Part of a small language model's weights: RMSNorm before each block.
Each number is 500 + 40 x the weight over its row's rms, rounded and kept within 0 to 999. Layers, rows and columns count from 0. Numbers have three digits each. The size before them is the row's rms in percent of the matrix's.

# layer 2 attention value, 320x320, rms 0.0495, rows 272-319, columns 0-79
101:552517465481538506523455543487531502505495531484479459449579495515514500536492486522429499481541504474562475471503496511545546553469518527494495496505533534597505548460445539474529508530521474503475516578504482457535431474484526489444440522
082:470495476521538541499518489492445524498461506542419482450542565468459493496484539495550496481554460475429552515547503483523515467514459541499459476574460554472529447518553535512432523481501556525523509518577484494635543417524575549520546490
104:496534486548473457493473475462452503535462483487458521488539472430501455356535566481490494471542457414510491507549494486551468448388509544527473473563482448490465386483515543519476499551446484513481472519540472457534490418394443519517417483
109:496501477455462541473469529482516543546470621515456476502500543473504544526506431503593575570466503429510528523374441485482540434568508445518522474444483444520504476499455555509542496523447525488461407503523476481504475421544521469479439511
092:596502481435521477495484536465488514500495528509476467452478532422520528536486450489512489522447473467525488503489496483503483555506501527455488460479563464537525568562501519519531484492466525504456457582499489530459484489503490518445502497
107:536505483455473485525440446550446470480490484466436504481535547508481494534512500500478460501469523484527477506454514521525497514445520590533601506513488463595475451472389506500468526514547442488518497497419488520500487399429562545461551533
105:558476490546500454546535549436502503521507534497548551495502470504470452437539425469438547475503517465463487510475517507456491508588488548481540530519444490519490527493490556486541523490476457504463574471527476540493473548388429514527370477
085:486489476534514410554483511487577568549514544504410490489548532503522516515525394517523592451487532477440534497485492536474507449432533501491485466515453534463406494503492544502589459540465437442486467473520475577437467528496439448523466510
094:502496462531446491491460539521452551542478561522524491488536466516469482565540461500537560525432469521503525515468461501490518509583514536518496497484512492482552523470489550492546447502490568518490584481421495477526562447457510499509580553
088:486452491516567479534455461559532487530549457424490490518552531550460493505519468493495519531523565434507482505519540537557500515539476560518520479529470521539509424541460466462422491611432474472492502470485478618476491539477441510505511506
094:565566490484472475476543538450426522465530513438400498478532503489532510574517598506501494416486507544525504513517511474501494497404545461463502532490451499496472561533494557516508556490579519541442531543516523463506483464477540509500472518
100:476484508484443515553504424550455456479522500547486565478455572501488577549429475532508452471428562478468518536469505528487446587577465497543550511445470476517508452471528509552486560494525433551500507479484464556465532482478536558471542476
097:491514485540498546505507568480487447485563440593555546508386517495487520424506504491492535486450567502524481564515491467474532473523455503431509507502465481485596412464435486542482507460467551465510582508525493497498520486442429508529514451
094:487487526504479441556502520552520468453586529548408508476526521489495566477542472511484478450545583498521490524571480533530490582503478483407541507513463518506496377405484500541518532512484433466521524529504498508513515530496461470477501520
100:511484466463460523465505475531458496480501540508475489489555488490469452600444572549621482499450533425459527495470524508499498430555510529554484489517507499413511520565579514486427493528443571498439487497566514537513498498499587547485592521
102:461512523580463482541480519506552527487489513458511433513523542487540550482534563499490518462442513544484500534484448495467506508513505474450518507509564572540523483469487514500454467490457543531549459492446497535496549500539475414510522508
103:438507519480481515521515512515499459479544538542524504489486485490562583480483486513507522445563523529557540506475492501476488519491497420472529458451531521466437441414519477535510535493577480479630473489503525492494507583531453456500499485
092:413488519489513451529520445508496540511493518517498456463533470559541426583517500497542556474533508469535566520462509514535503456527524556458541425508555489542593513441522532491556446594545472516500565462512543449480460532560512484514436481
093:528490505454495521489517480534486511480492465472485516507489540524480524422589513476486496498447480562501532447539550485537428441466477473480493491525486499536505526482484500501499491520538466505548520432438559519484469588400430504480504477
109:599540509471495469566521532561526535484505547452434458506502512451549494520494578500463511465515498437529508517482511465505473467420485422440554470465578520536597455489489465552428504469515500580556508559478489475491516454524433457489530474
101:517489473517446419484499481505483501509453523444437507438516510519536452488498506536552490464416570472519521549435542508485551477459534454508521500533495482507454572604562552471506429457487508455505414516600527542449464559532533450499529513
094:477530542424505515529564469568432592539545498540513477485446531506571488509485482532466478493488446522472455446462516505448398556546557480540520481511507491461500471474501561497541533506448463547587530462472487410471480555413466506481421485
116:483489512478483433524463481461531463484480543584497531485441417492521478523499457505501497449496485497465508561493477494545489536637518498439502542493471474425526571559518499540475518491448514507494545511498493509487545482543485554518519507
093:453530444542534521456442516526625469509571450323456493490544575492493504467499461463513527547437516414541512508505497521509517448414526511539438471432530497572487475510529515431502414492507458455512458501502501515453423471492537483498452562
095:516519498488502507504463505582476486534475520467515489520488489556453468469574525517488576452557482567502493495479510517543579458469536515490515469455484533557464464488416498454600406515578518495488476473511549384484534464473457441519571512
103:537520478535471533491562515533629529538501486540554451529475520467501550536473526524501483476547505478499502524532429519428538538507497495534476482489499527441478472529580509530512480471534439534513499516494492471502549519576464475511527570
105:486517507478517543431479439485451541452497588593521499483536504507479563528512520510571552462470484584523517513474502485569539550516505487468528522490526523526522569437527516515505579511508551502461456508503542514515538495563553528484546443
113:546526449560502438452556452530459561546432469494491463519421525511500492464453521503585493486437580519476562475529534453473497440444520498508515493536538478448444515460430470496501530479471534466535571532528473473482449565489538466489489365
112:509476570528499548561553584467498496480554452500555547484497502513503539442556507509484461483501504600563441435532533510418473499523475458468466496461568495461540463491546527490527436460422500533525509481456518442501498512436465468522521509
101:494523499488536409466521485536530489529452519469483512473478398509548475486450532502441497490522510476456511470555446487468465533524545460527458469515490530459402474542569552474527529461491491501541580507531487487574529464540493506514417541
099:539481500519441493479560429513477515519463527513565482501450487505443531599540507528484515503505522548446481503499487516439483526542517488525565479436454596492566509481618525492478513388501501526457515499554472549550519493508556453498562590
101:481478480525554526534513565507591528538534446440487492492516527513496496546565503458424553535494492478508508461521480484480501469448512566496400464530463535516534510511469528491615438534449545473472557502448475477509495527493494508470473483
089:543506511519467523462502515480430492511521486557540511513454544451488500434432520463524473527479546518485446505481515461477531535598438453527450535483519459463524579591524464544442554450423556539483513485501496489544539517567410471505510485
100:587532486525498467460524494459418462504519470476483518520517460519494492492576520476441491514544490556550456483481584534493517439380522441481565479442490537538495508504449493489471526460498537521440430547507524480516503442427507451519546487
094:521499500540453429536447491528437500506473529389538464509577434519521504505520527485445479512504459453468553501565534507482424452539497495442558497485528508519516440454479545467504454540494399550564510522481516465515520462510479441483524551
113:524497503558487497494557517504543544516521586529494531492468465514507486451561386528480515522543548523459426513415459493409546477572488439492543444494478473489490576457474522502563489451485428505460462493528476494511492607515417441503484495
084:452477488470548533471505541510544556556524519435381509480473525490592493490484387493532581487449478535509515469497483489481454463395519454409491517446531434534492494511477565458564453477509493439437485539469494499477405530487490501511475446
101:537468543451475511548510441532488479481530479568566519498425418489475438443485491528429450465590522478516457509540486528523495545568477544510525519550530483470478460527510441520457555502530485493512544432495507569495543544524439533554506468
095:462540453533450522535517554456468497488412523560543577473573542470483543439542489527486480485471535534552469475530490511438522575487511492554476488522409473451470528426481544467563582476477410518533483533479451426541500545443523499485459533
102:477525499500505460495532470495528478492505504481484530515471483457507477517478506503625535499522474434491540503475477500468484408515501476518516491479545480464482491546546527499429451489525583495455466491596537435543518495601544440536516497
092:549505523444484580612459522474492396439548600531511538488516577507414583480530556570500492434608490591445444510584552524538459538541441485508497512512507503548495505432474478541524535535459492532464465486518502521505533465500457490483513465
101:438479493474564476474460481528518518509542424436488478523474507521441431457555513490457518493494535482561507515567572482558444431479508480474540505530514488559577539479558508510434541510478473458483500505459475543463405542474456491482499457
101:531505507484534498500492502500507557528435526513493505496527490503495507490460471493469525471454528465460507525481427468543552546502500571560501484532556517586541554507481480544564534538534493494515526497527505530471520573528488529473388423
111:477550543498492507440462516472471462481498458504535530529438557519520534475512426495483503500528466550512520499531551515551500482475480452509435498456515491480533605545516492556510527505544477506473457532550530446544480530539412517499632467
107:522506509471487406537565415484436474495475462539561485509481533471530436518514551513567437489510544461460492501524492481477514498561495554548581543546581526545442467517543475488428499498516524523488521462542508459541550470561465458535425524
099:476472526457491503528445565414536425458528542507487507476548418486572487550507491469423491469482460482599443546512494498522571640510528526419490583516489488527536595475509508466483499554516526493444495536493484533507537403481498574483368543
115:470482488534494594509465508546587466483528494505493535514478515496512548526546447520558529499533554492485458513537476569493609533521503544558490470454398483449453525550542500478475500433553470477494422526550494545507546478574556488519629561
083:537481476568465513442502491487430481462495576526478528491457491489448543526446577553487463467499557438481528555457485496519519478507528493490512549472494513507515566488487496524444518479550544548536504499574492476524547469558526537448497520
# layer 2 attention output (transposed), 320x320, rms 0.0504, rows 272-319, columns 0-79
105:497524523520530547494505464483494480467430449471480570483534499373489507487512540495450544558551506493523476488555499489520430477401479514438432515537458465499489557482475482481495468524533552463441533462478493458525488458500533522464572460
084:471566449513509441459467493551554547534511549510465467484423483583553476591458490405547534505509500479501526527539493534485522542477545534526498532511468555474517473555512485453516547493482552454447450426487526488485490634405529487533484593
104:511518461446501454534502537490483586484509464497518506415473482453528526478423481496474456439427468498543552440450522515420525497437478508477481481394470478477487595512489552532473501508456486479504557506519514487503470518540511451425527584
099:522497492520481572504558507534468475547529494511490483577468453484504525447487517533439445474489515426506471467512567463532503495496562506512433537495531439503513545489534485519502492457532459490487495519547500513547531475496503506495471446
095:490500415519471514515503485464464547497419469465554517481471449455526515457479514472511590522437501458513461438496482519559427490436517458484408506465428491472529540490488535513555486556522449570546542517519495397415560501482530529491471539
107:473504588510480550552519517429499458551526505482484508538466498470515540589556501541486489548516492536474447408568513501475503552505491473490536555501461500488498500491491513499441478467528606469473536497514526503490474552489565537488518485
098:510494454466452555508517518550462459452521488435569495548478484535455509452475492495431524403531456553497518510494602440504501561475461462518509465524412539541485515449465515562474473538437480513489571522540506522514503525577548481428562474
084:511469423464448529525536545529449422477551475459525595543511517517417475440448512531440441444570511464499465505489573446543505518563480493469496504494507480518475527524496476534492480481507546572535556513541521525512553456497464535450500496
097:453460541514526539465511498506417468509529521544461408490358449468480527512428456461502515569511472409512479453521479482546479497441453452469513583525514467523513518496552448503502563478515468491494434427530518509478510592488490507512495505
091:515511566480508501507478465496505456541557520510559487520509543523454505531540501484489466502603467539496515470483550450531519516498473523480569476558545526501484490539547501485509487474476566504482582525515549555496520507549535497515537521
094:542485480528524500474481485518536504456469506541472542448508471456584452487543491468513481601519524458496455478605428530447522439499543468500453505522470470515506522415442520516519501523465445504552469491444489496490514501480544597458524526
101:496516545541514550525490467440481502541491555501463438537463505568494573516564522513518528517445500506456465358557514479531524501528573559575446553503456455502503481444456524537454477412511504441504477567464535536484496556465490468510448499
097:509528518513468527465476483518548548479505576475618464482414472481458527452437495511447543438515412512497496466502451570498481514473494498510473501505472490519504491448448502529477503480424510475499419500523505480462518577475491452505474524
094:529528532518570531492463526459471474499515481495539526503472495547501488480453551551504491497572458458445529402523486469470531453571465543529462537463511450446476542503464561496458421453496486449500416510456561443513480468489407471516501481
099:475518509485534502495454453514489524518479563538409416513446488538520566482549522423507464601472531419486504503496544471499504481503546559523504539544552471475538472510521522491526525478509512453505479467508549522492496573493481509549455560
102:586459537469495489536488515526496412510533482513598525469487551517440463461505543529487436476525462502478489434518461523474555544523469432454524500466493480480490537520530511491495534516533533527558446457480561489499551496434484474502511557
102:539480475498418513545525535472520484469557505438518477550509537541491473494400528570502467491514536583518462508533522568460501499516489580515475476484477503520481510498552527496460441465478524517550466546489509534534500514454414486505476437
093:495458461517525489538497531448416411482448460551432538573488494439514462513406539514518449538595511515547513545451527493436424470420467461497495455529551466483482524500525551484559518421486467486545456531557538581562486418537486528474500408
094:497481506510514513566488461451512521471596504529509475584577491504484518517518499533480479498551487575518566521496543504458456546467447500442555443477523562515501496447503453454550440504473495426491537473452442452501486454513529552468554459
109:568497487449451481571570567453539523459460462491563574514473500479489479478452493583469506430481512542522435398527452562464475568546506531478407513434463434483465569493499528595474485515481513488578474534519526484510447542472520500474462509
100:574539519474554524510479499533505486497478469536458483521514514478465557434501560497493437574534474441461514459493521452557505496473545458487466437467577462447481535480447520480486535566517544495505563502478458548534497489486458524470477477
096:508442455511458486607515488443475512404490451524448450543547535493503459451499452580560516579456528525540459507490531523432505555506525513532509440479387467488471467452484537515485456510535514491477496477501491562506470515468492456485488419
110:482523465540520445532414438524529485535450589531503449510416477493500506519481529437525512478562478468512494466493463449537554458558481418549512535464516448491475502481457557479492502523427427508575421484490509578484518487422470530554475552
093:530484518511459545496523476509501504533503529482563444483559556428515532487547520560424466498521513514497530496502531556518507536433537508456522498479514502539523453472527487501485531534537513549460601570510503493504514515530475475421507506
098:461480525526561506469504544432493465536530521603439479554445481464477482492518512533489506574617424470502516520499496492508470513441423420450575533508561468511500473527560404474480519504485487416517515516520466520555510481516471540538519424
105:558407450439459475517550545441497507455514503422531564482535490546513496443511513571510534396422534482485502489520510490475518514601557539523462473460496511497480474551550525555398521551526460523517532558504446476488480547514443434525440535
102:463525492556529524443465500536468474511516474568438503503465519471496464516487508476539509544485496419498463511513519487533475455509501474463457582521513508466539509489511459478542511432509472447500367502411499472489506453423491521567519436
112:495530422492515468537524534489428483451525497503534540500555533503476474443489419557427491610460484459430484499522504551457415508499555475498472488549458533450483523507497469478543483443491563448475414479450418473461492452478429538446500455
111:503476474519545458479481449482474558412495441469537531492523468514524496443468552507558537472460490526544551507398478550494489483498506462513533439469532510496466494494483521500538503523503384551499518484536497452456496482490485428437471502
104:486519442484462445544494571517531467477498500508457488424541506522546506505450488470551518520457544511512517475501441510491487507492483521547481503498433471479527517531501541526448533556534489517519475455493507522537508500478451510454503570
102:537487488511488530499458488517476498556484472500459480484499489504542507510530537478540473553489460443455493435562469530510530477507525548533474553537521487485516473504506498481507530494503502451489494537475449526539521587502520501485487523
106:509463477495509479445568490495521484474497500478533448494513479462501435513513439478489549526559542487520476603439471557513510505418452520437567475521525538554479411490542447482528534556503518525459535448573514513529535590504499513509515529
090:475568535508498428454495435527610556512505547500558419477462451537472550471488518444481526440369466511540503466507448531534537508506583460583485464563506496517504513478477513531504529524462449470541440487500528489468562517496500447579471556
099:531511530544520478467485464508531579530471399512504553465534508403523490515599430447522526554513433472476473528497469538530497441548480497483545507570537550530446511494491470466535469544488515542450540529455440450468502484537569549490522449
095:551457473470513471566475599441425489483511448474490557420517547510523474524432481534507436467555525532466518406492445471474475502525408492423491522415464482483496561530493466535507472504497518554551490495488484474502478439476510530489545484
106:589543513484469531501521510591516473504538389414542546546517491514477521508458554553447497459511440511526525544440500515535526489514544468507541449530504503537464589502452474506502481524507515487501554514486482527569533472519465494489510400
087:540497463530420515504525503525466506528516451488493513522550529454490496480475485561448518478544508506531492519470492495523448477458484445469482472471487464538499533490518462510535512520590493578489578509554498520483535464480461529391497426
105:453529505467449438586452546466535537517527530497499502544429500570468501531466524549502514445492464531513498477522514451413508550569534499534590485478473471482479523565522538548443453502424545441543538515509552578525460490553487431541471456
096:536506498505507545479467496512433460422486486403480545446505497474516500507486484524484523527461463513446486532535502510519478493502515501497525539505426514525501509441456525470469474523526537515420500461465492485523493524451475473392575492
104:478491401528545446503486533472464545528455488564450492488475442531569532430420544507571504482463533458520534516474526525476505469480540498546422476443576473470561520571535540496526521470520414514556458534541500444504492435514429498511450496
091:505532503505560489489436457505535533459496497500536495499412515539507509538551553448509566510546444533497538505520499441511484494483430520491533504561472548489523490524487470427523404505485522435472464474456528465466502562486505496599547513
099:555521563492519480488439446532513570496493489499518482480587586430515532529480490500441403494573468566481553435462509498512492477495475490446515448470519499453469526456473494458525443525489514516469527508501496542502463525510546525432563438
100:443460454495470550519573526428452394431510519499501556525519454440445404547430493518435588460542534501499460549552496510492450515482482485473486504509425485501497552483516489531458515479477471448501482490554534474529466461526512518512552416
110:492562504563538440492464468458614577501479561518513457563527492448537527453502581507509531433536496582530500534538456559510447465507514530525529477472513507518479454457446494444482519547489482437575493523509491448497528465427441518569511462
110:497475449488527468527446553491504433501480510536515550506444483600522514466449534550558473483480467502457516456554526525409532518496534466595467444505515493460536519519514591550513515425473444479576467521516547517527535452543522460537477545
101:463517505538482519451451451570563467483395465472519500484454466434522479551492550436510542509562557522562473505506431465556506439483431470525491534526482442535535474459470520495454485485461480569530526477497598564498506482493542497516547522
113:501536527538465507457454518538519524547509554477504494457484504517573541481533548521501497468530464479416506487555517486580534489617552549529528552439525473515544439539547486471387548554561511496502547565523530495527485621423420464534454557
085:469556553477512535457488422583557478508483557523498457525469490558542546507555537475491526536459490459488501455551506482533497521500580585515464570559458489469502450509462497511491524447510502361467443462414473505510504521461445518559483492
# layer 2 MLP up, 1280x320, rms 0.0477, rows 0-38, columns 0-79
112:423360483501451464575538488422499536492535545467542551584522426565510483518545441559539420369534522490522451503438419480562536500463549539491518547468511533572581534524445510469469465539454510487496495501524452467453529492508561514512489482
103:513485506514494491512497426484504519475571465567462421495495463501570495493465502484543455529485455544529437535604474442527415536431522598564490531481549458454528528490475463557390510553531576508471505484567508523541469536457548475486514432
099:489533542485507491512487474499541541407466527482516504488461507521521491542445509431446491487499489511512480489458477488507441533491525548563540491527499552511485440439465502581443499445506440528536430507489514496462489498542464471564522475
115:464500489466582542509537553474505494504521573491491505503484473549471527437531478468450472545548556427563488493482528455444521558513521513476471469524497509496466462460501477567546420531454424480505453489477448418516437502544568464516502528
101:475493491446544463513487521515483532444465408473569482579401497538510507496506479479507508444488530477495515500476474489508516533477587505505496548529486479539527487497457515550451483538498535459451497532519505520535425552499471450463529475
102:474469557509535586459574427506516560458471473504480490493535603530497476545547502516522510431525493533494504519476531513575505596558478377526466482542410522517549539425487512491497521553492485481522508498515493467551399493441557542534510485
116:531477499513482500478506470505478489437546528542478468564541543488485561499481552564515550472476473518446427479479519471526609482545566476523554589527450503507468445548477551539505527496536514524580489498502473531500548445456600505556503484
097:503491547457552536444587453512431427509509495460476422548536527531523528427519541420566512426485531481537537558510507504463525468510490520536522448529492544508517515440470544549415488502538532526466579521563502522497463482566501525494481552
101:464484470556498601521486521543451496496503444512422538498521485479565486492455566519532412541503462497483470586473509420443475484472519470505560457490497473524580519505504560480474475482486451510454439516457581483538503519482480476515420455
101:549464590424474449506545499504477461473513508478501451508550445570551413479549454464476430503434464480525508483576525435525566506582488470457587539533534463504520514487412510511519505502507538497515504531485486418487453506500568413478472487
098:518473490483457451483487484556451529415508474468441502519507495510486528476470436455506465427509456483494454542484431493480478476444540515470524474482515566490508556456463535603530553535541510492496479455514527491527489515508465465514490482
094:484505503440445442457488543490480442474503472485493534516546457507444524447509495497587527530513460535562522493527484469443491473590499483537533573567415439538546519540492496539525475548504434523507547519471526503516464553508510473514455601
124:429457452499559512494586457500559567614533423465497424551518494507516464532476471508563529504473521415499507469531550493513525473522538496459523483440521440515501509513551514467481532535479487478476479508546533529494482541440419495527438561
113:472434547471480457542528470510523479561551503522540483541533488509612508514516544446420539550540458501453507514515479478563499493481559415538517560471511537497506539495547515588435505475502420462462504483502467559460483503495537571530547547
105:563498449507486471518495505535561487496544519569546516535551484479475491450497507514543512466474505466468477554520543430531496489510486551463521473545524484498515472516598494511455492545444540488466470466564471543462543502487431561485553540
138:498460512422475498518549463538455536457485512402559466504451477492582410570534473453505492494577440521386505514453469488592502529496540449465500482443531516464486570532507542566451494495566546498472537486429479507490416462395476556536505452
099:506473557476518458474484516588496491541505448535548469462426525513490483437512521517445515455579457503426538459495513497491429569529545479568517490455442495508451567506502478601509490533591551386549589486479473511527501453558491515563495535
093:537485445560589445472496451486535433511514481397435504458530535547531432497446492512509484495480505412503544553573504503442487507440543488501522513520626471567483404575469464491457440447446481512446537530522460507540484463476465490546454524
100:458505519483468569531511477522495417412475446465436533639433463578496532564475476476496470504467548535529491560526474417473531544429548527528448568508429497514528508510437467520514579506485467420472585510551458468595501477494505493500524469
093:486470513539523512459513536545488461493571505430517516548472403579519495557527426471505532524544495441409471499515512459458503524381441460458420419482526468518532447578483492502543477486599511425535489466495469475567485456505504541508474581
105:565508551449527534502525476509503518514529567455458460478450534590490494507582472511485429485480437520465523482560478522512458525488515539511515497467534466520443557435504474591495500510529520483546530525552461456559481455474545477477561481
098:543480519491539541527533521541552455494535495516497466551470474527502528463414539469517378427549412488494430527537515468487461550568540495532516471432507499496489489546486475490503410525558465489483473420525413518491540464582537458489440443
099:477504500502527561551509544508532479500582522456505433558508518587537484489503535468504441396500484512504456463493443522519484470486562470500571442477520477518481506390532515521498513478544441480580468473491438553492471518465518556523539523
103:496457461498475496482515519437594508479489507540442428512487456513554551481479467531481484468551462520570490514500458481420519504455498441478509470512516503482473483449425502512466473454496485463547443503505495499462519458507540497565495459
080:465447571479537484510462542469467484473532490478466494522546435507472555479528514509517525502536456477492483493523447456466444495507518498474487463505443499533485479549562501555517502565477473492501516508468499499489462477491545507488480483
116:528525518451548562473500486536520517435474448440482456503468489590508505508558573422532504519567542508488566499514439467542488508451501505543491522473529475499425438546528545529489484484475489505561522460530524459519463504584498527628437562
107:457518442466461506528573439495516514489507408498438514520518527526474482502479512477538468534557501420516480525458439485597468508491537501526592512427562515537527491541511573518497524493538556502576434473542474482537484491437522453515451548
106:505508500491557531461445506508458488508545472529541476550426440526486534462524560520489441532517482449524508497480462479543428472524582523502460454495564483516481545499531478533527414411459449528524450491485413557510484452502530498501491565
100:525480536588466472523464507516558532517544463504470566532502486544493454531496570486479511461520563417524537576530535459476515522486467472493450490505483513536476565500469466436519548514529481501490556447498433497511516465462440545523480484
096:559548521493456528453530501434439493480522562522522469528486487507441566495471540516516429456484502503476462465482502490485478545539509530510555509447478554546483458492548516471421509539516395500483460441473561513433585404484504456494514428
092:499495535487448463484481519546562482527520543430470490456498460536505414572462500459483492412524483551568444458530463478475424500452539551505572517527503489542514567458486555545493478496508485529503550493423562584481495510457471549547487488
101:495421528469450471490517457466479505470505439573505394547547498511499461459520501456483436500541472452497443524414552427489532512493544457487560508501461557447527577471571544513534549499570489469559455449528472535482502460541476527537560491
103:529516499475508558439501516511451447460472518493484502522486509501468495562489413486489467550495514420577454556477461449479574476457543507461483493532590468580503529501450477504541498435538520475417409471480537472506486425512488519533443513
098:456518503534435582465479461507394523461511516462524426631438486512513575413554532457526397495525537453479483533506474464434562506486565525494485478468508458561500490429482505503504452420544525503475482509497485521515553499438453485523534520
096:461512500485489522501549477449495517489514505461450537507444484524440621546421446441484495426497467506466509509502492478523500485540544523521478582501562537493573490514457585505504452525565422446528504425471495571538523512474537561501495529
103:496469474490543488531520517500564485485475445458525476518524500502461465427411501531445455503527478531496503585524495498571549485488586439518549549487444546524504473456490571477457490519447462456430494433505467602512472473506436511483490436
089:488462495531528520477629584525482496486488480454522503465534469560495429594538550546485469495493487451554421487597541520437538503430441526485504516441471509484489517488469472565503504505502504523531478471453420430503531496453393522524466559
098:451484443392459499452546468503469508473528383527533432601490483487532500472458552464507413485551520454470465492477494483492504494533470487477491443447550462508506509524541535568511559500566531455551479560566445543468442488473476495538497488
098:572525560512583505478512509496480579506515474514519538520517471522490480512504475388495465567544444478482476521539464484469498473480504490456524534503538452480449543538442533488528445515424510514459496516508503446534533466584572515493543509
# layer 2 MLP down (transposed), 1280x320, rms 0.0532, rows 0-37, columns 0-79
100:439445464493416510502521439450511558521459507452607468565559473492484529527485458495630419449479572521565449474428455485516518418508541609495500554473485454487503500502488542446480434479453508496450518457498496476487519467498535411498531496
101:488401551430505522517487513503529531496492489564470544464470480496521547444511454464482499520499539475416480493510421456543501496554473495506555491480532380473503541476430528552465474540465544497458499492491499510526567559527586544531526448
105:519561544516482531440487498459509472477497466449417497514568562432565457475447538458561571439547495482471508491524496536482502513475518573545474539521447450597430535483517522568524499483489503513490490511489559522503469520528452494463469499
094:522493528469478506477521516495518460545502502518452470479472494532528523513489569558456517461519534466445561483469468494431492398498461508561484454474515507440513478477373457542515476527488535546517452468575469507533520514491482515514590503
099:438505543563528496444454544515563498507448471558585522603464421532489602465512489507506451514473540511538488480535418536520504445501470499454530450539479515489491522442495529512495485518510513552435555543557510516513473493504491494521491448
105:456538497461452535462435519506482505522471460478463449530486545516540475438516536489523482475488445503495439462523462538462505518484431411546527487495536545492457548510457475492405542516471413508563461447458492558570469511515539520477462522
105:574504451513517505494539511434500521457487457534548510526554560462443490541444493579522580471477514557526448457515536475461531535478524447454528571479453547496508488498474530467536552485521494550514547483542449607498546497487546534482469470
108:480449542440502505481552460526527459537445532478449459472421525433470437482510503494428498524414513556569512497475464600480491511513397567490461508484496473463455467517473521520501544529558451447540536538491554503560513420493544548513540458
101:477530480503520483527505528516557476510502506426425439503562446377509454509467455584527529523519503450499543477481523485458462478453401531460457445560465543490458505515525542483500493543557481458453509508532509445540482460486516467475501480
109:545549430535441487499508483399517489507514495473521479486507552565520452488482575475557488510456475520519545464482508429545523495520494481505547577516575460463518440532389456519547510556543520492526515456585555501436544498463515477563560498
103:507457503561504602459433477536483484557548489450463429510504454490482518516559527494526545568552479586575548480415502492458501456524476496470574495522526461554441502461498454470524469454507514494471479563471498530512500487480499465500551482
101:489501511549489447469475545430446485517596509467474472551451504452454510446517446429535491518403512532488497439482470477478479501445445478499499527475493474456500550407486481571564442519516474487494523582518526517484538549490521478495526482
034:509510462527521512518599504564495514460456504487490478427491524498498540531490524466472430531491496432533544496506396533523491572540479486449479502528493499457532512458544506460555439469529443514506473533513525508512555540425538469544499475
094:521511556490485488540522499497465517561585512520461482503465463481559495545496545486451511568483441468467517500541570435516494518488577436530506514485544548524539546477489507586483500572515411543453488466489466518511468522504493551441572538
088:468577460482527497511498553565512449497521532437572493538516505422397491430503524552431447446515454546466538501569538462597476518523468534450471548505538507512547515504545500549468561503514500446479560519475508543500527464465446498452466521
045:532461525483503524490500521464502474479472442547458478410550495484520479532555486394518545472454503475408516495441490480542500479479489504454494468457462491518524514520458506511449451509538473564493490524506490495462543485504510482525563486
106:562522480475519506461483509528514516516435475474442554435449480519544512503586502507460483487513544510504513469488557519414448553523495416486470562505528553529445575498507510505516545475476428488495519456479564505499500443512486524524541513
098:578500470523573489488438491491526515523490488501477467453491477473552437545485514528512497523453486474402495495509484571454505483459489410536463411520506441485456445537474459502579563490450480482515551507566449515545522565454507526544522559
103:504470559435576521526533539464529501432487532514490514507518441507520491477474520553533500516547486498565442463514480499515495469450483570564470522529460535507558451478476457468483544547418487514464501527447445542492527556524576477428468505
096:452504570538543427488502546446469479474503515492592540514440531473485517526430468496395482544553477579492468546510541468559557534476446507493577487482510477484480507521464514452513491510624479438546453440505513450537515470515514495438480480
094:506552455534508487454488514533499499502477493386511571511461514534547514502523473521495456570465469481490528524500476552481391464412525540517478440517542560555497519456516480562531501522504490485435552479526468513522460488463558513544544486
106:526511495496512540536474595520571519440514479497434524494528497534531512517500438469503436453489497514460467539504473492477536488520529511484474522476510549466616548496525478550532462518547490535524482470526471495457544500486515495495532508
106:536508461501566498518573517482526481574556462527528465547488555535511503513543395572515452444526538559489409446483535525473567488564501552519522479470481504476447524503537543458554557501518485519462589497504469566530483514439561532523551517
105:532561491452526483447483445535488435555505490473585518498490450532451558470522497563446500495486526473463491472555556545512455429506496483521554443479503473508492471518452502523481470467539531522518532550491407497507558471501520511458486488
089:476452482548508537491457557513463492528498462490471460530522476441464482440475418448479539532494469480483496512528524523517410559560443509440457520476465483557486503531482481529528503512516476470577494489551551511519577476612545494501525500
090:569517593488557502515528452508556534430573478497502416420509508522423486540517503467525486443517538502548500446482453475536505566471471504503493503417500494525518480530491509468459507592476484557554558488554540482469441507514477527564499546
113:455524418461515466466551501441502501480503530485455470460457525477434513475457574457531612532499558498547506467512526458559484503485443483497561514514544464589513470560535481509503606521455529478533466471464452551503493491495440467436431540
086:517470474530501481514520552422494466475555511511536500496453496480417538493455509505487474477437506518534490458521535486455477519444560465448549420456459500507544536502555510526517546479462486632526514568515482523525486511505526517461487509
089:509516552472481470501459558502498496521590502445525462470415510536471486516445440459514496494505498499459530556509578516524553500521394552536502487443560517571506533444444573397436495580482450538493503511510480497457515418470524480459477504
103:556478511548472520512481545411506464529587536553501526508528485495470471509474474569569521469463484576492473439411417527435460520538454482501461499621490540531431552518539452472528534526519475503516503483472531524533451472459458528580557502
097:454442499508497514499531551473485447506507498473493419565518503473516464500511447440470447534503463601488514464524552440513452512491526562485561464447526474427496433541421481489471467576494542468476501502444501521500535394470564491494513468
099:496464540448444527515469485541539512533528543579472522475515500407424537536533465504485488535466549521490529479555528512441463461469502495478489507478531474495467609433465509538456454446553470451484473480528505523471487400543500473515522453
117:482549458528544435506545561469483456548471519505485474457515539467498445535533510488463493618546554538576497555481565518458523545482399513463549486547434514507476498543478492493483532563520509510503474564461464555504547421508515515412492469
091:486569496516616509496368516461547474473442479535585537526534506535542444484507528454580472536466530497504510518545538535509556486472516480466425468502510529475552428537547533407460470500451525509497505601499553478486481513514477504526535459
106:449477453544517512464549458470512509513489489392434516461515495516429539591445513431463462450469473475500474452486482510472502516512520505462539534446502526458612440483478493484514567561471492504523446420455527558493512524505550533451524501
104:491453523411439479473448495599501445556429531479484433498465496525502522490533528406541488543446481580437523562566502466550535408465502500530566504495548492459481470494511554488507506506458461477546566505441547553515496494507509520464515501
098:446483563509486493464452555540521524480449540481536550459479496498475453527528455463508528532460523468484471495555550522451555537515434512560491503424498495508476524473475514490480440464457509522509318426469451460459553502505465421519408569
103:492508459565510493474477457485537590528526370549586546557513531594478502476492542490513526523479584481492539493593518544514437442515475422569498434474528532540510527455542512479544574481482552526491506564556502542437511483558489543498444483